python train.py --num_hidden_layers=25 --hidden_size=64 --vocab_size=1024 --hidden_act="tanh_gelu" --positions="learned" --qk_norm=false --attn_scale=0.177 --bias="all" --init="uniform" --schedule="wsd" --decay_fraction=0.64 --decay_shape="linear" --batch_tokens=8192 --doc_mask=false --dataset="wikipedia_en"
Each number is 128 + 24 x the weight over its row's rms, rounded and kept within 0 to 255. Layers, rows and columns count from 0. The size above them is the row's rms in percent of the matrix's.

# layer 15 MLP up, 256x64, rms 0.377, rows 149-201, columns 0-63
size [ 95  97 105  80 104 105  90  95  90 104 103  99 112  88 102  99 101 100  97 104  88  98 114 105  93 104  96  93 116 101 102  95 101 104 114 100 101 101  98  94 102 114  95  87  88 104  92 102  99 103  87 111  85]
[[131 129 103 127 124 135 127  89 129 150 113  81 124 180  94 122 133 163 124 186 141 103 153 115 146 110 132 180 105 141 112 128 145 127 182  86 139 106 132 140 127 173 172 111 134 156 117 127 145 136 109 134 145 137 110  98 118 108 157 147  99 120  92 119]
 [147 134 111 105  86 165 128 115  94 140 161 142 130 124 134 164 113 134 154 126 109 166 133 128 149 117 119 115 166 153 162 169 151 129 119 170 158  93 123 116 138  94 179 113 173 118 113 100 128 121 107 100 131 150 119 124  84 127  76 113 138 115 130 160]
 [121  94 110  92 159 151 120 120 152 137 124 137 122 114 120 130 111 138 126 158 126 158 140 124 160 131 134 122  81 148 110 115 125 141  94 122 156 170  90 179 112 127  79 137 134 144 143 142 127 105 165 141 140 140 137  72  92 126 113 165 166 157 177 139]
 [113 155 162 144 146 134 134 143 104 153 139  70 114 149 139 150 141 125 118 138  98 124 124 152 113 104 137 117 117 126 133 143 117 149 148 112 113 147 124 155 107 108  99 148 113 105  91 129 195 177 116 119 154  71 123 114 119 142 131 133 123 102  88  64]
 [144 114 156 175 127  96 130 152 144 156 137  81 128 125 103 125 127 110 124 144 116 142 149 138 141  92 121 165 137  97 139 155 162 141 102 140  77 134 154 146 139 114 151 106 144 122 132  90 156  65 108 119 102 118 104 184 113 140  97 124 112 119 166 132]
 [ 91 117 138 139 100 152 108 135 117 158 129  88 174 100  93 137 130 173 108 116 101 162 150 113  73 111 128 137 116  69 151 115 125 108 140 102 123 136  69 161 141 129 125 108 110  92 136 134 139 157 108 138 100  81 123 133 140 121 122 137 129 135 106 135]
 [ 87 113  95 142 110 100 107 150 144 166 107 141  67 121 121 130 102 104 105 130 155 136  65 121 138 135 138 131 110 125 158 110 135  88 114 112 121 154 128 155 124 152 129 134 120 156 128 118 144 128 125 107 133  96  74 104 126 116  78 161 128 115  91 165]
 [152 127 144 108 131 125 145  98 108 111 149 132 163 128  95 117 116 167 156 158 142  98 136 144 136 102 121 132 135 126 120 150 133 112 115 139 147 115 127 134 141 154 142 117 131  77  98  93 147 108 182 130  72 112 137 132  95  48  87 113 128 155 108 121]
 [125 143  95 129 140 142 115 172 108 145 154 102 140  88  85 156  89 163 128 112 106 114 156 116 122 117 170 145  85 141 117 133 172 144 140 119 133 113 100 156 106 147  88 157 174 161 142 147 136 167 155 138 163 134 124 116 123 132 160 132 158 120 115 106]
 [103 169 106 158 126 129 123 144 161 122 138  91  89 166 101 123 119 134  88 140 143 148 111 114 112 159  93 110 163 125 163 153 147  93 135 115 109 118 131 158 143 125 144  85 120 141  92 127 144 110 105 116 149 111 179 121 122 113 126  76 162 152 142 163]
 [ 98 122 126 151 124 139 153 130 120 146 100 152  97 106 131 151 111 111 156 113 151 182 163 174 142 106  93 160  63 115 113 128  99 125 169 143 120 169 170 129 128 138 118 150 100 142 141 136 130  99 139 108  93 105 128 129 136  98 104 137 122  84 134 127]
 [143 110 176 127 130 201 123  75 117 134 149 139  90  97  94 117 121 130 139 128 123 155 136 139 127 104 127 121 115 170 125 148 126 126 133 112 134 131 125 108 122 174 104 162 151 194 135 130 130 116 129 108  93 110 139 164  82 140 124 165 137 124 112 144]
 [114 135  95  72 138 123 123 116 134 139 145 128 131 130 139 111 124 161 130 112 108 137 147 122 151 131 112 123 148 112 100 134 129 166 145 141 141 183 190 142 114 163 129 112 146 168 119  91 150  67  93 126 131 157 136 129 100 105 104 138 131 144 190 120]
 [142 136 110 107 144 130 135  78 136 151 146 120 141 142  75 112 108 105 103 124 120 174 143 133 125 137 108 114  86 159  99 149 112 130 168 116  99 103 109 149 116 167 123 143 183  92 123 130 175 143 125 100 137 102 105 137 173 121 125 124 159 170 127 131]
 [149 156 123 107 112 130 133  94 144 172 126 135 120 115 118  88 125 117 109 156 103 142 132  73 143 113 117 117 138 156 177  86  92 152 129 150 116 168 117 145 136 136 183 161 123 120 122 121 119  95 124 122 125 161 159 198 113 144 109 126 128 108 125 111]
 [147 127  84 109 146 161  92 122 109 136  75  93 163 149 129 165 115 129  80 163 167 142 107 166 113 136 117 117 131 124 103 178 110 123  77 141 161 135 156 144 148 144 142 164 123 112 133 139 185 131 129 115 122 130 113 146 138 129 117 131 143 121 117 150]
 [116 129 120 141 112 129 132  99 140 145 147 123 125 115 160 157 122 139 101  75 139 142 142 135  64  98 110 168 113 165 139 128 165 153 135 151 116 130 130 146 141  98 206 137 139 137 133 160 130 120 135 145 132 137 106 162 129 109  80 160 125 153  98 151]
 [142 123 137 121 124 132 141 112 159 122 147 135 142 115  87 110 123 144 136 146 116 135 164 126  98 117 114 107 102 181 125 156 142 130 146 142 148  94 110 123 164 100 166 133 111 158  54 148 180 103 100 162 131 160 120 153 142 117 114 144 144 113 137  78]
 [137 131  96 152 112 173 179 112  92 142 165 103  95 105 149 137 110  98 134  82  90 137 105 178 149  95 131 162 108 124 106 127 142 116 147 129 118 171 149 143 125 106 123 105 178 156 150 135 139 107 145 104 121 127 144 101 124 122 104 106 162 125 126 123]
 [115  83 125 106 151 120 157 107 118 157 131 165 113 160 129 158 167 151 134 101  83 124 135 125 108 116 129  95 122 122 136 173 115 100 123 125 173 120 141 145  74  94 142 129 126 133 143 126 125 126  80  99 183 139  93 133 155 127 153 104 128 151 114  98]
 [177 107  97 125 108  97 175 119  97 136 131 133 129 159  83 110 149 152 120 145 137 145  79 102 165 127 124 134 153 124  79 132 162 132 122 146 180 144 168 147 154 140 124 142 153 125 128 118 115 138  92 118 170 132 135 102 114 116 168 102 130 151 130 111]
 [ 81 107 114 154 102 180  89 125 159 106  81 143 100 108 112 114 123 116 136 160 188 112 128 118 105 177 143 131 118 125  82 125 143 144 130 135 127 121 130 125 127 109 134 139 164 133 141  86 161 133 150 141 106 140 102 167  98 112 114 142 170 128 119 130]
 [107 111 143 151  82 135 143  88 118 149 115 126 126 139  91 140 157  58 109 142  68 167 108 145 103 138 144 127 110 115 126 126 113 107 124  99 125 155 108 118 157 100 121 128 148 154 137 167 102 100 115  84 116 112 111  72 136 135 114 136 124 109 122 135]
 [ 91 167 124 149 147 132 114 132 113 140 133 143 122 152 125  91 120 102 154  80 119  77 119 154 131 131  90 143 106 113 137 166 100  97 145  59 146 155 145 151 124 138 136 140 150 136 110 133 108 138 133  93 125  87 103 114 102  87 105 126 109 144  94 109]
 [151 114 143 129 136 128 109 109 134 105 152 166 149 140 139 124 109 172 104 125  89 116 110 131 126 124 119  94 139  92 101 182 125 121  85 131 126  64 147 166 136 146 107 126 170 162 111 149 115 112 117 140 144 152 114 102  78 104 144 119 147  85 142 132]
 [ 76 105 129 152  92 116  88 158 141 105 192 151 119 172 106 148 121 118 124 122 111 114  90 105 106 151 133  93 135 149 135 144 117 146 152 109 118 136 148 134 113  97 167 123 114 180 111 165 127 119 137 112 147 149 123 104 160 143 127 155  86 142 137 133]
 [118 181 147 115 118 167 149 147  98 155 133 137  97 125 112 128 122 135 142 123 117 119 137 144 118 139  84 114 157 102 180 115 131 183  94 148 164 175 139 176 124 111 132 117 139 115  83 152 147 132 108 119  87 136 122 123 114  99 107 137 158 131 154 158]
 [149 117 102 134 106 111 112 125 160 151 122  83 139 106 138 133 110 158  95 141 116  94 108 127 141 112 134 126 120 148 104 106 154  91 136 155 116 157 149 130 106 116 116 140 163  84  84  91 109 120 112 111 151 140 102 153 157 142  98 163 127 174 170  79]
 [155 139 122 166 149 137  99  57 157 112 133 144 148 110  83 109 143 110 102 175  99 125 124 109 144 131 152 126 146 164 100 143  75 119 114 131 148 157 102 154 126 140 118 144 117 127 144 136 146 135 120 134 124 157 101 166 153 155  94 159 129 153 108  99]
 [156 170 133 122  91 128 182  94 136 107 139 129 109 150 150 132 103  64  81 146 100 110 132 126 124 104 165 112 123 133 127 154 108  98  92 121 103  83 145 151 126 116 117 119 135 153  88 109 156 142 121 122 176  94 105 130 135 132 130 115 145 113 110 116]
 [107  91 129 176 152 138 133 133 170 114 137 145 110 117  93 160 111 122 127 107 167 139 132 191  94 123 121 129 102 137 114 113 101 110  98 136 128 122 153 141 111 138 114 123 133 134 173 143 137  93 164 156 113 154 141 108 113 129 135 109  90 180 180 136]
 [124 154 128 103 104 156 136  86 115 134 154 116 142 102  95 123 170 172  71 152  89 113 145 104 154 146 125 116 106 155 135 122 111 183 135 155 108 161 131 140 107 107 131 135 113 133 126 138 128 142 133 133 119  89 104 170  77 146 126 156 152 157 104 121]
 [135 122 114  99  99 125 114 120 119 164 144 114 128 162 108 134 158 153 115  87 191 145 160 134  86 138 126 138  98 138  98 132 151 148 167 158 125 134 146 102 105 101 138 169 136 180 123 164 152  93 107 110 131 108 114 124 116 118 151 134 147 156 127  85]
 [102 113 142 127 163 130 129  63 162 121 155  92 128 133 113 119 137 195  84 144 158 180  95 115 133 106 136 169 122 111 105  97 113 111 135 106  90 130 125 128 155 155 133 147 151 127 116 129 130 130 110  86 129 128  95 135  95 110 134 108 107 108 133 112]
 [116  91 155 136  98 121 139 144 143 129 125 159 134  75 110 113 103 111 143 109 145 162 144 104 132 152 128 136 100 125 137 112 106  73  92  95 124 141 144 143 199 161 151 129 115 134 103 106 167 126 132 121 141 159 136  73 120 133 124 108 135 151 165 110]
 [127 117 164 119 152 144 115 111 171 148 131 122  84  94 116 129 135 147 138 135 106 133 155 137 132 112 120  74 143 121 142 118 127 162 102 129 169 140 123 145  75 118 105 139 142 129 131 173 119  94 122 103 117 147 206 115 104 117 115 153 183 126 127 133]
 [162 111 178 137  88 134 152 124 103 167 133 103 120 134 102 139 119 111 163  87 129 143 158 159 121 148 166 182 122 178  77 137 153 105  99 123 129 170 120 120 140 139 126 128 135 127 162  96 143  88  98 104 125 109 115 132 109 134 128 123 115 131 103 139]
 [ 68 117 155 130 105  99 141 178 124 150 156  91 114 116 121 132 135 195 123 126 159 164 138 127  78 121 122 116  97 121 128 111 117 128 139 108 148 166 178 123 109 113 152 127  85 100 133 123 111 146  99 159 146 116 144 140 128 117 131 119 133 158 142 156]
 [151 129 136 139 124 178 115 103 125 144 113 110 154 113  99  88 142  96 126 127  95 127 137 130  92 176 151 138 124  93 126 110 109 159  86 110 115 136 116 108 140 111  98 142 130 162 115  89 165 134 129 101 139 190 144 132 136  95  72 135 147 153 136 117]
 [120 110 149  96 149 117 126 101 141 135 147  99 158 115 101 137 125 125 153 125 170 153 108  89 107 126 103  76 123 156 153 127 120 146 129 131 130  88 117 146 152  62 137 109 127 155 152 117 129 123 132 120 156 146 159 186 130 146 123 134  62 152 131 120]
 [ 88 112 149 119 112 131 110 143 105 112 123 124  93 135 122 131 138 166  77 113 149 111 143 115 120 141  33  93 110 134 110 102 129 113 114 105 100 108 127 147 131 172 136 154 133 105 146 123 127 105 123 169 164 163 122 106 145 112 116 119 103 163 125 141]
 [165 101 157 102 138 167 103 132 139 137 123  76 123 108 119 151  93 103 152 139 120 157 141 119 136 116  97 103 112 126 102 141  94 124 130  67 127 110 163 167 158 140 132 103 160 106  90 120 116 130 127 149 131 131 156 133 123 145  81 114 175 131  91 133]
 [107 140  86 128 119 141 120 111 142 107 105 162 102 150 153 126 153 118 185 110 133  95 141 124 110 136 170 145  92 129  92 122 135 167 169 125 128  91 105 116 129  83 131 169  93 132 135 158 148 118 130  87  95 142 133 115 130  80 137  90 112 126 113 124]
 [ 94 156 135 144 185 122 103 133 128 152 127  97 110  98  91 112 137 104  83  88 119 155 159 107 120 150 170 127 147  87 124 122  86 125 127  75 120 145 129 152  93 146 131 131 115 125 112 113  94 143 114 117 120 140 146 161 123 157  95 155 156 103 118 136]
 [105 139 134 159 105 150 112 125 149 149  70 151 116  92  97 125 150 156 137 166  95 156 149 131 166 125 128 147 137 119 176 112 129 133 181 125 106 154 126 111 114 105 143 142 112 123 109 107 135 118 161 104 116 104 133 124 153 163 110 129  63 103 105 152]
 [114 145 142 107 110 103 105  99 155 124 117 161 174  81 107  91 140 150 128 103 139 120 162 132 108 143 169 111 106 124 115 124 114 125 159 126 106 130 128 148 169  95 147 180 136 173  93  94 148 134 109 126 128 126  95 135 121 161 106 157 104  98 123  95]
 [168 136  94 144 119 133 105  96 158 121 138 144 105  84 136 136 112 160 175 143 163 103 148  80 113 157 134 153 103 155 153 121 134  93 139 142 166 114 140 118 151 146 105 126 139 136 129 146 134  95 125 101  77 109  98 151  93  87 130 125 127 147 160 111]
 [171 102  88  98 172 125 161  97  92 126  99 130 103 121 166 133 170 105 122 136  96  89 141 136 110 113 130  99  95 155  98 116 113 131 107 143 156 126 103 119 126 146 138 133 139 117 110 113 120 114 142  86  84 114 142 128 138 121  86  91 146 134  90 157]
 [147 148 146 117 113 107 128 164 150 136  96 108  96 139 121 128 198 153  92 120  97 149  96 144 140 116 152 100 104 129 143 150 103 115 156 110 161 140 127 155 114 122 121 132 111 105 136 158 164 126 154 106 123  69 116 127 113 126  96 112 135 186  98 141]
 [153 134 116 152 139 123 136 120 160 160 124 129  85 179 120 129 131 129 121 132 182 170 133 122 105 127 154 149 153 149 130 136 134 121 120  99 158 154 130 134 135 145 148 107 145 124 152 130 120 128 156  84 149 124 179 158  79 176 147 125 106 170  93 160]
 [107  89 189 149  94 144 155 117 159 131 129 118 119 100 140  91 102 134 146 135 150 125 109  85 125 122 128 125 102 139 114 115 135 117 127 122 146 135 134 102 164 125 163 149 135 139  98 114 136 169 142  68 166 139 120 140 165 185 144 154 123 140 107  96]
 [138 141 152 155 124 128 138 143 146 136 141 121  77 154  81 114 119  87 106 120 129 132 108 138  92 145 129 137 147 136 108 134 105 130 101 113 169 111 115 128 150 124 110 119 101 121 122 138 121 189 134 146 185 135 117 111 143 132 136  69 115 133 100  56]
 [126 144 118 122 179 117 121 150 133 133 147 135 118 149 116 133  97 132  92 154 107 164 126 118 122  88 147 120 124 162 101 119 173 116 162 113 133 140  85 134 171 121 121 110 163 122  95  75  85 143 127 140 125 169 184 143 123 143 130 138 144 126 101 168]]
# layer 15 MLP down (transposed), 256x64, rms 0.303, rows 149-200, columns 0-63
size [ 93 107  94  70 102 108  87  95  92 105 113  99 114  96  97  92 105 110 120  99  94  94 124 108  76 108  90  98 125  94 112  83 105  98 108  99 124  90 112  88  87 115  95  81  87 104  91  89 103  98  83 102]
[[124 153 129 133 104 185  96 107 166 149 124 123 146 149 183 142 119 138 134 105 125 128 150 163  95 109 128 141 129 115 152 104 144 142 136  87 148 119 169 120 128 141 165 121 102 119 135 166 135 139 159 136  94  99  88 164 127 157 135 114  98  85 109  96]
 [124 164  96  84 109 138 139 147  83 110 145  87 156 124 136 107 111 121 145 109 133  85 128 142 148 107  77 108 140 111 145 119 139 149 152 139  76 117 116 174 111 140 149 150 135 149 116 170 122 130 145 154 136 114 139 139 154 145 127 145 141  90 115 188]
 [140 111 140 155 155 129  98 139 135 117 116 115 165 103  87 140 143 123  91 109 149 137 144 128 138 107 127 109 142 150 119 130 121 110 188 132 162 102  96  69 151 161 150 129 158  99 159 134  93 122 104 145  99 122  99  80 125 179 135 140 139 135 139 102]
 [138 120  78 133 149 101 108 122 148 156 148 109 130 120 127 103 165 122 144 130 110 149 156 151 160 149 179 134 139 152 159 103 110 112 112 130  81 136  86 102 104 163 144 110  68 130  82 159 131 135 139 126 118 121 117 116  92  95 116 153 118 151 143 154]
 [125 121 123 152 157 110 102 110 118 171 119 126 124 127 154 153 148 112  99 131  97 123 104  82 109  87 132 182  94 134 150  96 139 147  94 102  94 138 152 109 141 122 138 129 104 115 147 152 163 118 137 129 119 147 127 136 132  69 105 117 170  87  91 146]
 [121 115 133 103 125 136 122 106 131 119 140 104 139 115 132  96 152 150 131 142  94 130 121  50 128 118 178 157 149 140 109  99 118  97 187 122 115 149 130 119 115 155 118 155 167 115 100 140 110 165 115 113 118 124 175  99 125 149 105  92 149 119 169 114]
 [134 127 140 142 116 108 102 101 136 127  96 141 138 156 159 173 140 137 108 119 129 146 107  97 133 100  95 153 107 165 135 163 145 158 123 147 127 196 136 129 165 141 118 125 131 107 135 115 119 111  86 164 151 127 131  91 110 145 168 143 197 120 139 118]
 [146 135  86 136 139  98 111 134 143 135 113 126 123 113 149  91 120 122  91  93 134 123 150 139 131 109  95 154 121 143 137 123 116 166 157 142  94 111 162  85 179  99 143 105 127  95 113 143 146 144  74 131 152 105 129 136 165 141  83 181 122 111 118 150]
 [131 114 157 174 164 113 141 134 131 148  70 144 146 132 140 163 166  82 162 174 130 117 103 108 103 144  83 104 126 141 136  96 101 116 115 106 127 153 109 108 139 148 168 125 108 102 107 135 119 161 122 148 112 153  99 157 137 130 145 161 125 118  95 136]
 [104 112 121 140 143 135 154  97 135 136  91 125 122 136 124 143 128 106 145  87 104  65 145 140 116 147  86  77 166 170 117 103 135  99 151 131 104 119 165  68 110 107 105 145 118 124 129 154 147  77 155 155 121 130 120 118 112 130 104 145 136 111 113 123]
 [143 124 139 174 119 145 137 135 122 155 132 126 104 150  71  96 141 135 122 117 145 168 135 171 121 102 165 121 107 136 105 129 101 120 124 151  87 111 125 145 207 122 118 111 101 140 116 160 135  98  82 142 140  92 122 108 139 126 139 153  88 114 123 142]
 [135 105 139 112 142  63  88 152 148 119 159 149 161 148 161 139 139 133 179 123 120  98 132 172 138 141 119 139 118 115 151  98 108 147 135 108 135 159 156 165 138 150 107 110 105  88 106 111 121 111 133 128 162 121 112 118 171  67 124 117 130 121 132 106]
 [138 171  83  95  99 135 147 105 146 129 134 146 146 101 103 118 141 146 124 133 105 151 119 111 123 153  99 142 124 141 126 111 137 127 147  92 160 125 164 130 119 149 145 123 115 160 136  41 131 114 119 148 162 174 135 156 106 165 161  99 101 141 144 123]
 [153 148 134 139 167 139 152 116 139  97 100  96  90 131 123 108 127 130 131 138 163 104 102 149 118 137 128 106 146 100 160 121 139 122 122 109 116 158 151 114 170 134 129 136  97 160 119 134  87 111 156 159 140 146 144 154 103 141 127 149 118  43  88 161]
 [120 134 126 104 105 129  93 115 139 116 106 196 153 109 102 147 180 140 185 132 144 137 148 133 159 109 130 105 101 159 130  87 100 118 125 138 168  83  94 138 121 141 131 103 124  96 122 158 116 118 122 129 116 115  98 136 125 117 112 107  76 133 106 150]
 [158 159  97 153 131 100 143 141  94  83 134 152 150 122 122 145 135 121 144 104  88 110 113 153 135  93  91 130 110 122 156 134  96 127 161 158 110 147  99 123 107  98 114 151 151 178 124  91 112 110  93 144 141 177 162 110 112 132  94 104 141 144 107 130]
 [142 122 172 117 179 125 167  82 107 112 110 149 122 100 100 118 136  96 103 119 134  83 162 157 116 126  92 138 138  77 116 117  87 114 114 127 125 128 148 136 153 110 117 162 161 108 155 129 133 134 139 127  80 148 127 142 163 157  93 140 147 116 158 125]
 [108 124  91 142 112 144  56 118  99 103 103  99 105 127 119 146 150 120 124 112 150 155 109 162 123 146 128 120 143 158 121 135 114 144 108 147 128 155 155  93 103 167 107  75 150 124 156 132  95 167 115 120 161  97 137  95 143 111 140 140 104 144 104 165]
 [109 147 165 141 142 121 160  90 137 110 150 115 123 107 169 107  90 156 127 127 116 149 107 149 125 113 154  99 137 167 106 109 154 121 116 144 155 130  81  73  92 114 129 116 162 107 153 111 116 100 111 126 163 158  87 155 113 154  98 127 144 117 105 151]
 [145 139 123 120  97 141 132 125 139 145  78 159 115 148  99 135 152  97 152 118 108 155 131 100 178  81  77 138 109 142 117 163  91 130 118 119  98 161 148  91 152  94 124 131 118 130 149 134 160 114 113 139  75 122 134 126 110 119 119 170 104 147 153 155]
 [ 86 150 122 137 113  95 160 121 142 118  95  87 166 181 118 121 159 102 105 132 134 126 101 188 122 139 121  91 145 135 100 103 122 146 144 161 122 172 133 119 106 108 142 131  97 112 120 136 111 119 141 151 103  98 111 148 123  99 158 155  98 113  88 131]
 [115 112 163 139 153  97 136 168 101 158 119 103 148 112 159 162  84 165 142 141 128 167 171 135 129 131 107 159 136 119 113 148  73 135 138 127 106 133 106 120  81 134  98 111 114 142 122 145 166 101 118 132 145 129 109 124 174 128 153 124 116 113 172 159]
 [102 117 147  96 121 111 138 153 168 108 127 120 145 131 109 155 139 159  93 128 125 144 152  92 138 129 125 178  95 148  94 161 170 156 128 184 135 178 175 140 127 133 132 120 126 137 106 145 102 147 115 150 121  82 145 147 152 145 134 135 164 134 158 116]
 [133  82 113 112 111 100 127 164 142 121 127 134 155 162 135 123 119 119 121 131 150 111 131 140 133 147  98 135 132 127 119 141 164 110 158  66 137  83 118 157 120 180 104  77 110 179 141 130 107 134 128 155 113 133  85 167 118 125  89 103 162 116 114 128]
 [ 72 113 116 157  89 134 132 146 108 153 118 152 139 173 152 120 102 104 131  95 108 123  93 148 117 117 171 115 124 122 143 106 129 103 140 157 117 120 109  46  91 119 121 142 119 130 142 144 145 113 146 142 137 114 142 129 184 119  86 153 122 147 128 114]
 [122  91 119 130 135 126 107 128 137 128 138 138 124 144 172 153 130 172 157 177 146 123 117  96 120 147 116 139 110  89 119 150 169 143 145  97 154 140 106 154  99  85 127 122 131 103 165 108 102  99 124 138 113  95 172 105 167 132 148 113 115 112  83 169]
 [172 158 118 124 113 179 135 139 153  88 130 124  94 148 172 132 151 141 112 116 134 149 122 153 176 145 108 143 101 154 156  98 157 116 111 141 134 116 108 107 143 134 121 121 188 150 170 125 118 140 134 119 132 140 134 161 139 129 100 142 105 114 160 187]
 [167 131 143  89 114  92 177 121 137 106 107 158 138 110 127 172 156  82 123 150 101  91  95 138 149 136  96 126 165 139 143 161 145 135 113 106 109 109 132  93 129 152 150 138 147 111 180 113 125 157  89  90 118 136 143 120 125 156 105 113 130 132 135 101]
 [174 161 113 128 106 144 151 136 130 101 161 123 121 147  58 149 101 126  89 108 162 152 115 137 142 139 156  96 102 125 145 157 145 149 120 132 127 133 121 144 145 137 134 148 112 166 167 169 162 132  91 132 146 146 145 100 115 125 115 178 144 151 160 146]
 [121 132 134 138 119  94 145  72 107 142 136  94 173  89 155 134 123 141 171 139 131 112 157 109 131  91 120 151 165 163 149 143 178 129 156 149  85 115 138 127 136 142  90 152 132 142 145 106 121 169 166 116 123 113 127 101 175 138 128 132 103 146 139 118]
 [173 135 107  90 100 170 156 141 109 123 127 134 116 141 153 145 134 112  98  93 130 135 107 142 122 147 145 127 117 129  77 134  87 125 151  99 108 138 116  85 149 137 130 117 205  95 116 141 143 177 163 105 120 133 110 119 139 130  82 118 123 115 141 144]
 [118 130 134 168 133 145 109 123 111 136 132 101 129 113 123 129 140 154  78 101  93 151 131 133 158 113 144 113 148  98 140 159 136 101 120 161 132 124 107  94 107 157 101 131 106 142 174 123 121 157 109  97 121  57 146 169 126  74 118 106 159 141 117  99]
 [104 146 137 131 133 130 169 133  88 115 117 170 131 150 170 105 110 151 133 165 123 147 121 106 108 119 121 157 112 146 137 132 145 127 115 102 125 153 104 137 150 187 158 137 111 131  98 136 128 117 173 115 124 133  66 108 108 112 143 126 173  72  98 116]
 [127 146 139 117 114 152 177 137  97 158 152 127 128  94 151 105 130 179 148 135 123 130 131 112 119 130 182 113 117 155 106 160 106 157 126 147 120 128 131 162 136 139 153 136 128 116 139 120 116 134 103  75 202 133 163 126 144  89 115 150 174 135 127 105]
 [108 176 119 131 110 117 155 122 148 140  95 151 119 118 127 169 130 127 152 129 116  85  94 171 128 144 162 106 111 124 117 115  88 125 162 157 144  97  86 113 155 114 163 145 140 171 117 137 130 135 135 124 121 114 134 173 153  78 101  94 119 102  97 112]
 [128 149  90 130 162 135 136 136 111  74 171 118 153 155 122 100 148 124 139 136 164 120 152 140 146 127 139 111 135  98 117 132 145 115 111 160 110 138 104 164 151 136 152  99 107 159 188 105 157 123 107 130 141 138  95 127 138 150 140 130  50 118 140 104]
 [126 103 170 102 124 137 105 149 149 130  86  83  69  98 168 110 158 112 143 138 137 124 136 145 102 111 141 132 138 139 137 121 169 119 120  62 140 165 113 107 117 149 116 123 160 173 132 130 151 138 141 175 137 142 165  99 111 121 135 147 118 140 141 121]
 [137 131 119 133 132 137 146  90 109 152 117 125 182 187  99 123  72 146 155  85 151  97 128  77 118 169 165 117 153 131  99 110 135 121 134 132  94 121 117 100 100 144 139 158 151 131 154 136 144 133  93 117 141 124 133 122 144 124 146 129  90  95 131 105]
 [108 162 157 163 157 107 135 181 170 152 139 143 145 173 136 133 119 102 167 129 137 116 149 130 184 107  88  89 141 128 128  95 138 172 120 162 121 161 111 151 115 140 143 125 102 137 130 127 117 108 168 151 124 103 142 130 137 154 148 107 151 121 114 155]
 [ 83 141 117 131 128 133 164 143 106 146 109 107 105 163 139 117 127 122  84 100  89 152 152 109 145 158 130  95 161 119 126 126 116 161  82 147 103 141 129  94 154 153 127 119 162 122  95 111 133 188 177 108 103 125 112 143 131 126 140 149 170 138 144 146]
 [125 130 108 121  93 115 127 104 108 132  64 143 137  73 102 138 134 110 124  89 118  80 103 157 147 150 161 117 106 117 178 128 108 167 140 118 129 158 124  97 144 122 119 147 122 147 119  96 118 121  94 110 175 138 131 146 152 139 112 161  96  94 138 119]
 [112 158 161 102 136 136 140 135 130 110 115 117 127 173 106 128 142 111 143 139 148 128 117 111 108 122 101 125 105 132 123 140  99 100 100  20 129 135 166 117 124 169 102 121 139 132 131 129 126 138 102 139 137 157 128 144 126 143  97 118 193 143 105 150]
 [103 109 126 128 164 103 117 109  96 149 110 145 162 162 178 134 145 135 100 154 161  77 116 119 143 153  95  99  92 100 120 131 122 132 124 114 131 114 136 127 124 113  97  65 174 142 141 113 108 169 144 139 141 165 143 164 112 137 107 105 138 133 108 139]
 [143 150 110 127 111 164 111 135 132  93 106  88 134 111 132 163 121 141 144 164 119 144  81 137 143 127 126 106 156 101 105 118 128 145  93  79 125  95 125 137 130 111 125 118  98 161 149  95 125 135 152  98 127 178  98 104  64 162 143 116 111 104 131  99]
 [109  93 163 111 113 116 130  92 145 121 128  84 164 107 133  85 149 105 121 114 126  73 112 142 145 158 132 134  97 101  77 139 138 132 125 161 143 123 111 104 108 178 158 151 136 138 129  98 137 118 119 140 169 161 168 141 125  94 102 122 130 150 115 149]
 [145 110 134 158 185 130  90 141 113 185 161 167 125 143 117  93 156 122 140  92 114 119 121 153 131 133 134 128 161 158 144 108  93 147 119 107 122  79 144 110 113 117 109  90 176 129 164 152 112 131 119 151 129 138 117 176 144 131 124 140 116 159 121 108]
 [ 77 106 168 129 141 119 154 108 118 133 113 112 195 166 126 154 170  92  88 128 114 145  79 138 130 120 145  87 125 150 130 111 164 145  93 116 135 113 181 145 143 130 144 137 135 131 115 113 149 119 139 142 118  76 123 134 116 139 112 108 111 127 120 159]
 [119 129 144 129  84 116 133 115 110 141 124 134 152 121 154 139 114 130 102 129 139 162 114 119 139 107 156 168  95 150 159 105 150 165 131 142  74  78 133  99 143 123 129 122 179 146 106 167 148  96 130 151 151 111 127 173 166 142 167 135 135 102  95 149]
 [154 111  85 141 167 120 139  96 116 118 127 107 143 105  86 131 159 115 142 120 156 117 151 156  94 117 102  92 114 129 120  87 111 133 118 135 162 112 115 130 166 171 170 113 110  49 114 118 106 125 111 105 118 134 107 155 122 153 142 130 145 101 145 130]
 [152 128 137  91  99 123 182 158 162 107 108 102 133  93 107 152 133 123 104  61 115 149 105 147 118  87 127 113 163 141 131  88 114  95 115 135 134 134 155 105 133 158 108 126 133  82 122 117 129 182 113 108 128 132 147 125  91 144 135 135 152 111 112 139]
 [109 119 109 134 154 120 172 193 137 101 133 108 118 148 114  63 108 120 114 153 107 104 126 164 144 105 142 156 165 146  95 115 135 109 121 140 138 112 156 152 125 153 125 113 148 117 151 125 116 143 122 148 120 126 106 151 142 139 172  72  90 148 160 120]
 [ 91 116 141  95 147 113 153  89 139 138 112  96 121 112 138 152 146 126  89 106 131 120 119 100 127  98 176 183  79 106 132 115 114 164 147 162 129  98 181 145 146 106 138 130 105 144 145 139 107  93  88 131 163 108 120 117 139 125 136 131 121 155 152 105]]